From a checkpoint of a small transformer trained on Wikipedia.
Size: width 256, 2 heads of 128, MLP 1280 quick GELU, vocabulary 1616.
Architecture: LayerNorm before each block, learned and rotary positions, no biases in attention or MLP, untied embeddings.
Training: a variant of Adam for these matrices, 375M tokens, 5716 steps.
Each number is 200 + 20 x the weight over its row's rms, rounded and kept within 0 to 999. Layers, rows and columns count from 0. The size before them is the row's rms in percent of the matrix's.

# v: layer 8 attention value, 256x256, rms 0.0317, rows 218-230, columns 0-127
# o: layer 8 attention output (transposed), 256x256, rms 0.0337, rows 218-229, columns 0-127
v218,099,217,181,172,191,146,175,227,190,218,193,186,200,184,193,228,207,219,197,217,201,203,183,180,238,192,206,215,214,208,208,181,198,205,183,228,220,206,196,213,213,215,192,186,184,212,169,217,194,210,197,194,232,205,202,189,223,194,238,204,192,222,205,207,205,190,198,240,200,188,194,179,177,187,222,213,170,236,197,222,210,180,179,175,165,184,240,190,243,204,178,220,170,173,183,189,231,206,216,170,220,154,229,207,186,199,177,216,237,236,194,183,180,187,199,223,194,204,168,187,208,196,190,209,179,225,205,142,223
o218,098,193,211,200,205,176,216,185,229,220,249,217,210,198,214,151,194,220,206,166,207,173,198,238,182,202,185,198,173,187,217,200,208,168,226,213,172,210,189,231,258,231,237,178,197,193,192,177,221,162,186,196,175,187,225,218,193,195,193,199,205,143,183,200,196,187,213,203,184,203,211,226,198,201,172,196,170,206,202,225,194,214,201,227,161,213,197,145,164,195,195,196,236,226,192,209,185,187,223,211,206,210,170,204,187,177,204,221,209,199,209,215,211,198,181,214,204,212,190,194,205,186,180,241,172,177,161,189,224
v219,102,241,175,223,198,193,197,216,171,196,235,185,203,207,189,163,187,146,169,166,198,213,209,206,141,197,185,187,175,190,197,217,225,183,184,211,182,209,174,195,184,259,208,206,222,216,187,220,187,206,179,185,150,200,196,216,210,200,223,205,197,187,196,207,228,209,200,211,222,148,223,205,173,203,199,233,200,226,182,197,184,220,211,211,197,192,193,179,194,192,200,202,217,234,205,174,195,210,176,216,209,212,208,213,187,201,194,194,210,200,196,218,175,203,179,179,207,228,192,184,198,158,171,211,163,224,198,186,214
o219,104,201,199,197,216,228,160,190,198,208,178,216,207,177,210,227,174,224,226,210,212,177,192,207,201,215,177,229,226,227,217,188,188,185,190,246,188,206,172,190,198,156,196,207,215,183,213,202,209,243,215,200,165,183,192,221,207,229,206,168,184,172,182,198,161,169,197,182,226,214,153,227,205,169,205,223,161,192,210,189,199,188,233,175,232,213,191,192,198,200,204,221,203,200,184,194,231,218,194,196,222,222,202,172,198,230,174,201,207,192,199,192,208,211,196,168,189,218,219,156,212,209,257,189,229,212,171,203,236
v220,100,250,211,195,192,207,222,218,190,168,226,204,207,169,216,205,191,173,192,215,229,184,186,180,186,197,205,174,190,188,157,178,196,221,213,185,208,192,189,210,198,217,205,201,189,190,250,190,164,251,220,187,181,187,203,207,188,198,223,201,202,198,179,203,196,204,187,198,226,194,189,223,202,176,201,211,189,196,205,190,212,230,174,208,179,193,208,228,176,191,192,185,209,176,186,235,204,168,181,189,186,212,203,218,214,239,221,192,186,161,206,197,217,199,205,182,202,200,221,206,208,233,204,231,183,238,229,219,162
o220,109,200,189,202,193,222,197,169,185,150,188,187,163,203,196,233,238,191,191,220,217,171,206,205,228,199,260,194,223,208,214,216,185,179,199,221,201,211,194,170,203,182,191,197,219,178,168,210,203,217,198,175,241,200,173,217,198,215,172,192,192,196,225,214,210,189,187,184,196,218,207,182,188,197,198,205,197,220,195,186,206,199,167,220,199,193,181,243,217,249,231,212,178,204,184,205,189,186,232,222,232,191,199,199,179,184,163,169,176,179,199,223,155,217,182,235,195,212,191,185,174,171,175,217,223,174,205,222,225
v221,099,199,182,191,234,237,216,195,220,190,188,204,218,222,203,192,225,258,211,184,194,204,210,193,229,189,193,212,200,221,204,192,165,211,189,227,215,210,193,214,236,189,186,175,190,210,192,194,218,217,207,173,207,250,218,216,215,160,179,204,196,197,205,209,164,212,205,235,197,215,223,140,190,202,178,190,224,215,198,173,196,183,209,202,222,215,190,157,213,188,198,220,178,202,164,186,165,174,214,194,197,219,204,228,171,173,211,219,175,191,182,201,167,209,170,214,171,228,209,196,200,231,197,183,225,167,171,184,194
o221,101,189,190,188,209,178,208,247,246,199,225,230,183,204,195,192,187,155,192,240,173,202,208,223,222,188,177,220,172,221,223,175,208,145,204,198,169,186,193,188,197,220,178,210,177,230,210,186,204,202,189,204,193,209,219,204,220,187,177,205,201,211,203,219,182,173,191,209,201,189,202,197,187,169,226,189,200,229,251,203,209,211,211,187,201,184,210,167,189,208,204,178,217,214,198,207,193,180,199,215,228,221,163,190,198,207,234,188,219,211,164,228,196,179,211,169,158,183,200,218,204,201,222,225,194,176,192,195,229
v222,094,161,194,194,204,190,200,203,225,212,181,198,200,207,199,202,210,195,178,167,187,202,233,201,206,211,201,230,183,235,200,194,231,200,239,189,174,186,190,153,197,213,221,192,232,188,179,207,224,171,206,215,200,235,207,180,216,206,221,192,191,200,209,152,203,216,187,173,197,222,185,169,209,204,196,208,193,193,193,195,222,192,187,230,228,183,158,226,203,178,156,162,185,235,203,180,156,197,204,203,221,189,157,190,203,193,206,229,200,196,198,198,187,225,251,208,224,231,227,239,234,197,213,222,202,201,189,218,166
o222,101,202,226,224,172,237,215,230,192,205,172,217,195,222,217,202,194,175,198,198,212,157,228,167,192,231,186,212,183,216,195,214,218,169,195,217,207,203,191,159,181,201,195,215,203,193,202,193,190,175,203,213,173,225,231,211,200,228,181,193,212,207,225,185,217,175,230,183,190,184,191,216,192,179,214,221,208,189,215,213,198,189,218,191,189,188,199,223,199,173,239,182,182,174,166,178,213,219,162,236,193,224,199,178,210,196,206,220,210,185,227,199,176,179,214,210,180,185,233,205,212,195,226,196,193,163,202,192,212
v223,100,204,187,224,236,252,210,192,168,210,189,203,202,221,208,210,198,188,189,225,226,204,197,181,159,176,224,198,165,176,191,170,184,238,208,208,208,204,193,190,181,219,188,224,249,231,214,205,210,191,183,179,178,206,182,168,171,193,177,216,161,153,200,212,212,189,209,204,180,223,191,182,220,180,221,193,216,218,200,196,177,223,185,184,190,190,197,229,217,185,218,198,179,223,230,210,164,216,208,236,206,201,202,225,244,186,236,202,147,180,203,177,192,217,208,223,206,208,194,182,163,202,245,188,206,176,180,200,196
o223,106,212,181,187,221,202,202,191,224,173,202,215,200,161,221,172,189,194,185,188,211,193,187,205,221,190,197,191,191,229,195,188,212,217,206,181,223,174,207,191,184,214,185,157,160,193,199,205,185,212,197,195,209,192,231,223,175,188,180,235,216,195,194,211,211,206,184,179,204,164,148,232,197,211,211,169,176,179,197,177,203,207,240,189,226,185,208,166,238,202,188,193,166,198,199,206,231,148,214,180,180,222,177,177,203,232,151,183,175,211,199,195,188,190,196,215,193,219,166,210,206,198,193,193,190,201,177,228,219
v224,094,183,186,204,165,193,213,198,179,198,208,187,207,185,236,207,197,212,211,234,181,210,215,195,166,192,218,202,172,205,166,152,197,223,167,161,196,220,209,205,217,212,188,218,199,204,185,217,168,199,203,164,215,221,183,214,177,206,184,231,227,224,215,189,216,180,176,206,181,198,199,218,217,228,205,187,186,160,198,194,232,212,240,166,218,206,215,206,220,185,257,197,197,220,236,219,188,180,179,211,215,207,174,225,227,239,163,227,188,215,207,194,177,211,194,198,175,171,169,187,191,208,216,180,195,168,204,202,231
o224,102,170,171,168,229,201,186,197,226,216,193,227,201,203,220,208,175,212,200,167,189,202,186,226,228,179,185,215,180,241,207,216,195,222,198,191,199,187,191,226,197,225,200,160,199,233,193,182,207,158,219,207,202,189,162,232,187,170,212,211,178,198,171,203,233,193,183,183,200,193,234,179,182,199,204,185,180,192,196,193,192,216,174,228,191,218,153,169,230,162,190,228,177,206,187,233,215,187,225,190,215,190,213,196,200,224,202,244,185,210,173,159,200,212,196,196,209,236,207,209,205,166,184,235,223,234,205,190,236
v225,100,212,182,211,232,213,235,188,158,173,233,194,175,230,227,222,231,194,234,196,171,190,187,203,194,203,215,208,205,180,189,203,204,223,171,220,194,202,187,203,192,248,207,202,229,186,175,221,177,192,196,239,194,177,193,245,224,198,184,235,192,198,204,177,194,211,213,238,201,217,189,244,201,194,213,178,178,192,175,197,200,176,180,184,197,221,228,160,184,183,226,214,182,211,171,206,191,195,218,197,205,173,196,188,209,215,197,177,178,174,213,220,187,209,193,206,163,190,175,202,175,215,187,156,214,206,183,198,221
o225,101,215,189,186,217,196,173,223,213,217,209,213,188,213,233,223,179,199,180,191,252,223,196,232,211,167,190,220,205,190,201,198,200,203,255,179,197,190,232,228,219,188,197,191,198,216,216,220,186,190,229,151,186,143,209,174,206,189,225,202,194,179,145,226,182,225,161,217,202,204,198,193,176,214,183,194,215,169,211,154,218,200,227,183,165,162,200,199,196,223,207,205,196,173,255,211,227,213,184,187,167,223,196,184,183,196,174,234,204,213,228,199,255,201,199,199,213,200,167,191,183,217,192,215,203,185,183,200,197
v226,102,243,190,189,206,176,161,204,209,224,183,180,187,203,206,201,210,205,181,206,185,205,179,203,215,198,196,152,235,199,182,219,171,220,189,205,218,205,226,225,206,185,191,208,136,218,193,189,203,201,180,187,216,171,228,177,199,215,199,220,173,199,206,204,205,192,198,233,195,171,199,164,223,171,199,210,198,169,232,194,195,202,215,206,214,190,198,201,173,214,183,229,219,206,159,178,185,215,204,171,189,185,200,181,228,221,233,166,194,190,197,201,210,201,167,190,203,199,191,240,215,221,177,166,227,198,181,193,247
o226,111,194,209,218,196,146,215,252,214,218,255,192,186,195,207,169,166,178,213,243,198,195,228,220,224,177,206,219,203,193,210,186,230,204,216,238,179,135,182,229,225,204,237,174,196,203,192,221,198,216,195,213,216,197,192,216,183,170,234,210,211,197,242,186,178,200,202,179,219,193,199,212,200,203,154,165,199,221,235,173,165,192,199,180,216,187,243,204,171,198,205,207,207,187,185,221,207,170,185,187,222,221,199,214,217,194,213,215,197,211,187,169,197,214,204,203,192,158,195,189,154,218,187,207,163,232,248,168,191
v227,099,190,206,216,243,214,220,166,189,187,217,191,181,211,191,194,207,224,204,172,189,202,198,205,194,211,210,198,206,177,223,180,192,229,192,207,182,214,177,203,211,230,187,196,239,186,197,224,202,148,193,191,170,208,191,201,183,206,170,206,202,195,207,196,175,179,196,201,164,185,179,205,182,224,196,196,214,205,160,215,170,200,240,205,204,191,197,203,211,199,233,171,179,212,192,203,195,209,183,190,214,231,245,206,203,210,211,217,211,202,183,225,193,189,225,204,138,216,176,168,206,169,207,183,187,211,181,206,228
o227,095,204,187,211,251,219,198,205,186,189,184,180,221,175,210,192,181,187,212,193,198,248,191,219,201,213,171,205,194,211,188,220,195,200,203,167,200,187,193,205,194,211,204,220,163,242,215,204,195,203,223,216,260,177,213,202,204,195,200,220,222,184,186,213,229,194,175,211,214,208,217,198,207,222,193,186,195,210,219,198,193,178,227,209,202,215,178,163,188,211,155,205,159,200,205,160,215,204,210,205,185,200,231,200,186,171,191,170,187,185,219,169,210,188,220,198,212,232,196,220,193,199,202,178,192,182,181,188,218
v228,099,200,213,196,209,212,205,202,194,180,234,173,211,197,219,188,188,191,186,248,206,216,206,210,183,191,213,194,192,192,172,184,220,207,176,226,152,194,194,233,214,207,164,196,201,196,198,210,229,178,204,165,192,185,210,213,193,198,197,204,206,177,194,208,206,212,209,242,198,195,233,182,204,197,196,185,163,203,195,195,187,190,216,177,201,229,240,189,212,228,232,220,186,185,206,231,189,219,179,230,201,193,224,231,204,216,200,180,238,192,223,201,181,181,169,156,213,180,171,183,163,170,219,220,206,197,221,165,213
o228,107,199,180,208,208,197,198,179,218,211,214,229,237,198,222,194,177,222,195,189,238,222,173,238,201,188,201,183,213,185,222,194,162,212,230,210,235,238,208,227,204,194,221,167,196,192,221,201,195,214,177,213,205,166,174,197,184,180,204,178,191,183,158,199,155,203,161,195,209,201,171,218,213,204,219,215,224,194,220,203,185,208,185,160,209,173,162,173,196,206,191,202,208,187,164,227,214,231,200,169,214,195,198,205,211,204,193,193,172,218,204,203,191,225,198,172,177,185,173,202,197,211,188,196,196,209,195,229,181
v229,099,165,210,214,174,192,237,185,193,276,213,178,178,217,198,200,190,215,150,188,234,221,192,178,191,178,205,224,209,202,240,172,197,207,193,215,220,215,206,204,193,208,190,198,178,213,202,193,208,198,196,216,183,201,227,171,221,221,196,237,178,209,209,187,200,184,198,184,185,198,203,213,198,192,202,185,181,208,211,206,214,198,190,199,219,190,155,181,225,221,215,168,236,193,142,171,199,233,199,182,189,228,190,200,208,207,220,203,174,223,206,204,166,214,216,206,214,204,202,209,216,186,206,216,209,186,161,204,216
o229,103,190,195,196,208,207,188,204,191,184,186,204,194,191,237,170,189,205,194,165,177,204,205,253,191,211,219,187,179,195,217,196,208,187,194,213,201,206,222,197,223,182,220,213,196,184,185,184,189,194,193,189,223,225,212,219,197,157,175,211,209,195,141,221,180,213,236,228,181,186,183,214,203,190,186,191,174,184,221,217,193,160,224,188,177,212,205,182,218,152,199,217,180,195,221,190,189,213,213,223,207,207,226,240,229,201,215,219,182,224,214,173,195,226,195,196,171,198,194,213,195,207,195,173,159,181,215,187,209
v230,100,215,194,154,179,218,212,203,170,199,166,192,177,205,215,202,184,220,198,190,268,185,195,188,209,222,190,170,203,190,179,209,203,199,214,199,144,224,199,207,204,213,186,184,170,212,217,147,225,216,192,189,200,211,211,194,181,184,185,195,216,224,202,201,217,171,237,214,186,216,215,207,233,183,196,178,239,204,195,199,218,230,209,191,230,183,176,239,228,208,163,208,236,192,204,193,182,205,183,210,199,257,211,212,221,185,190,203,194,228,195,167,198,208,201,177,215,214,182,202,192,196,160,213,176,185,205,208,179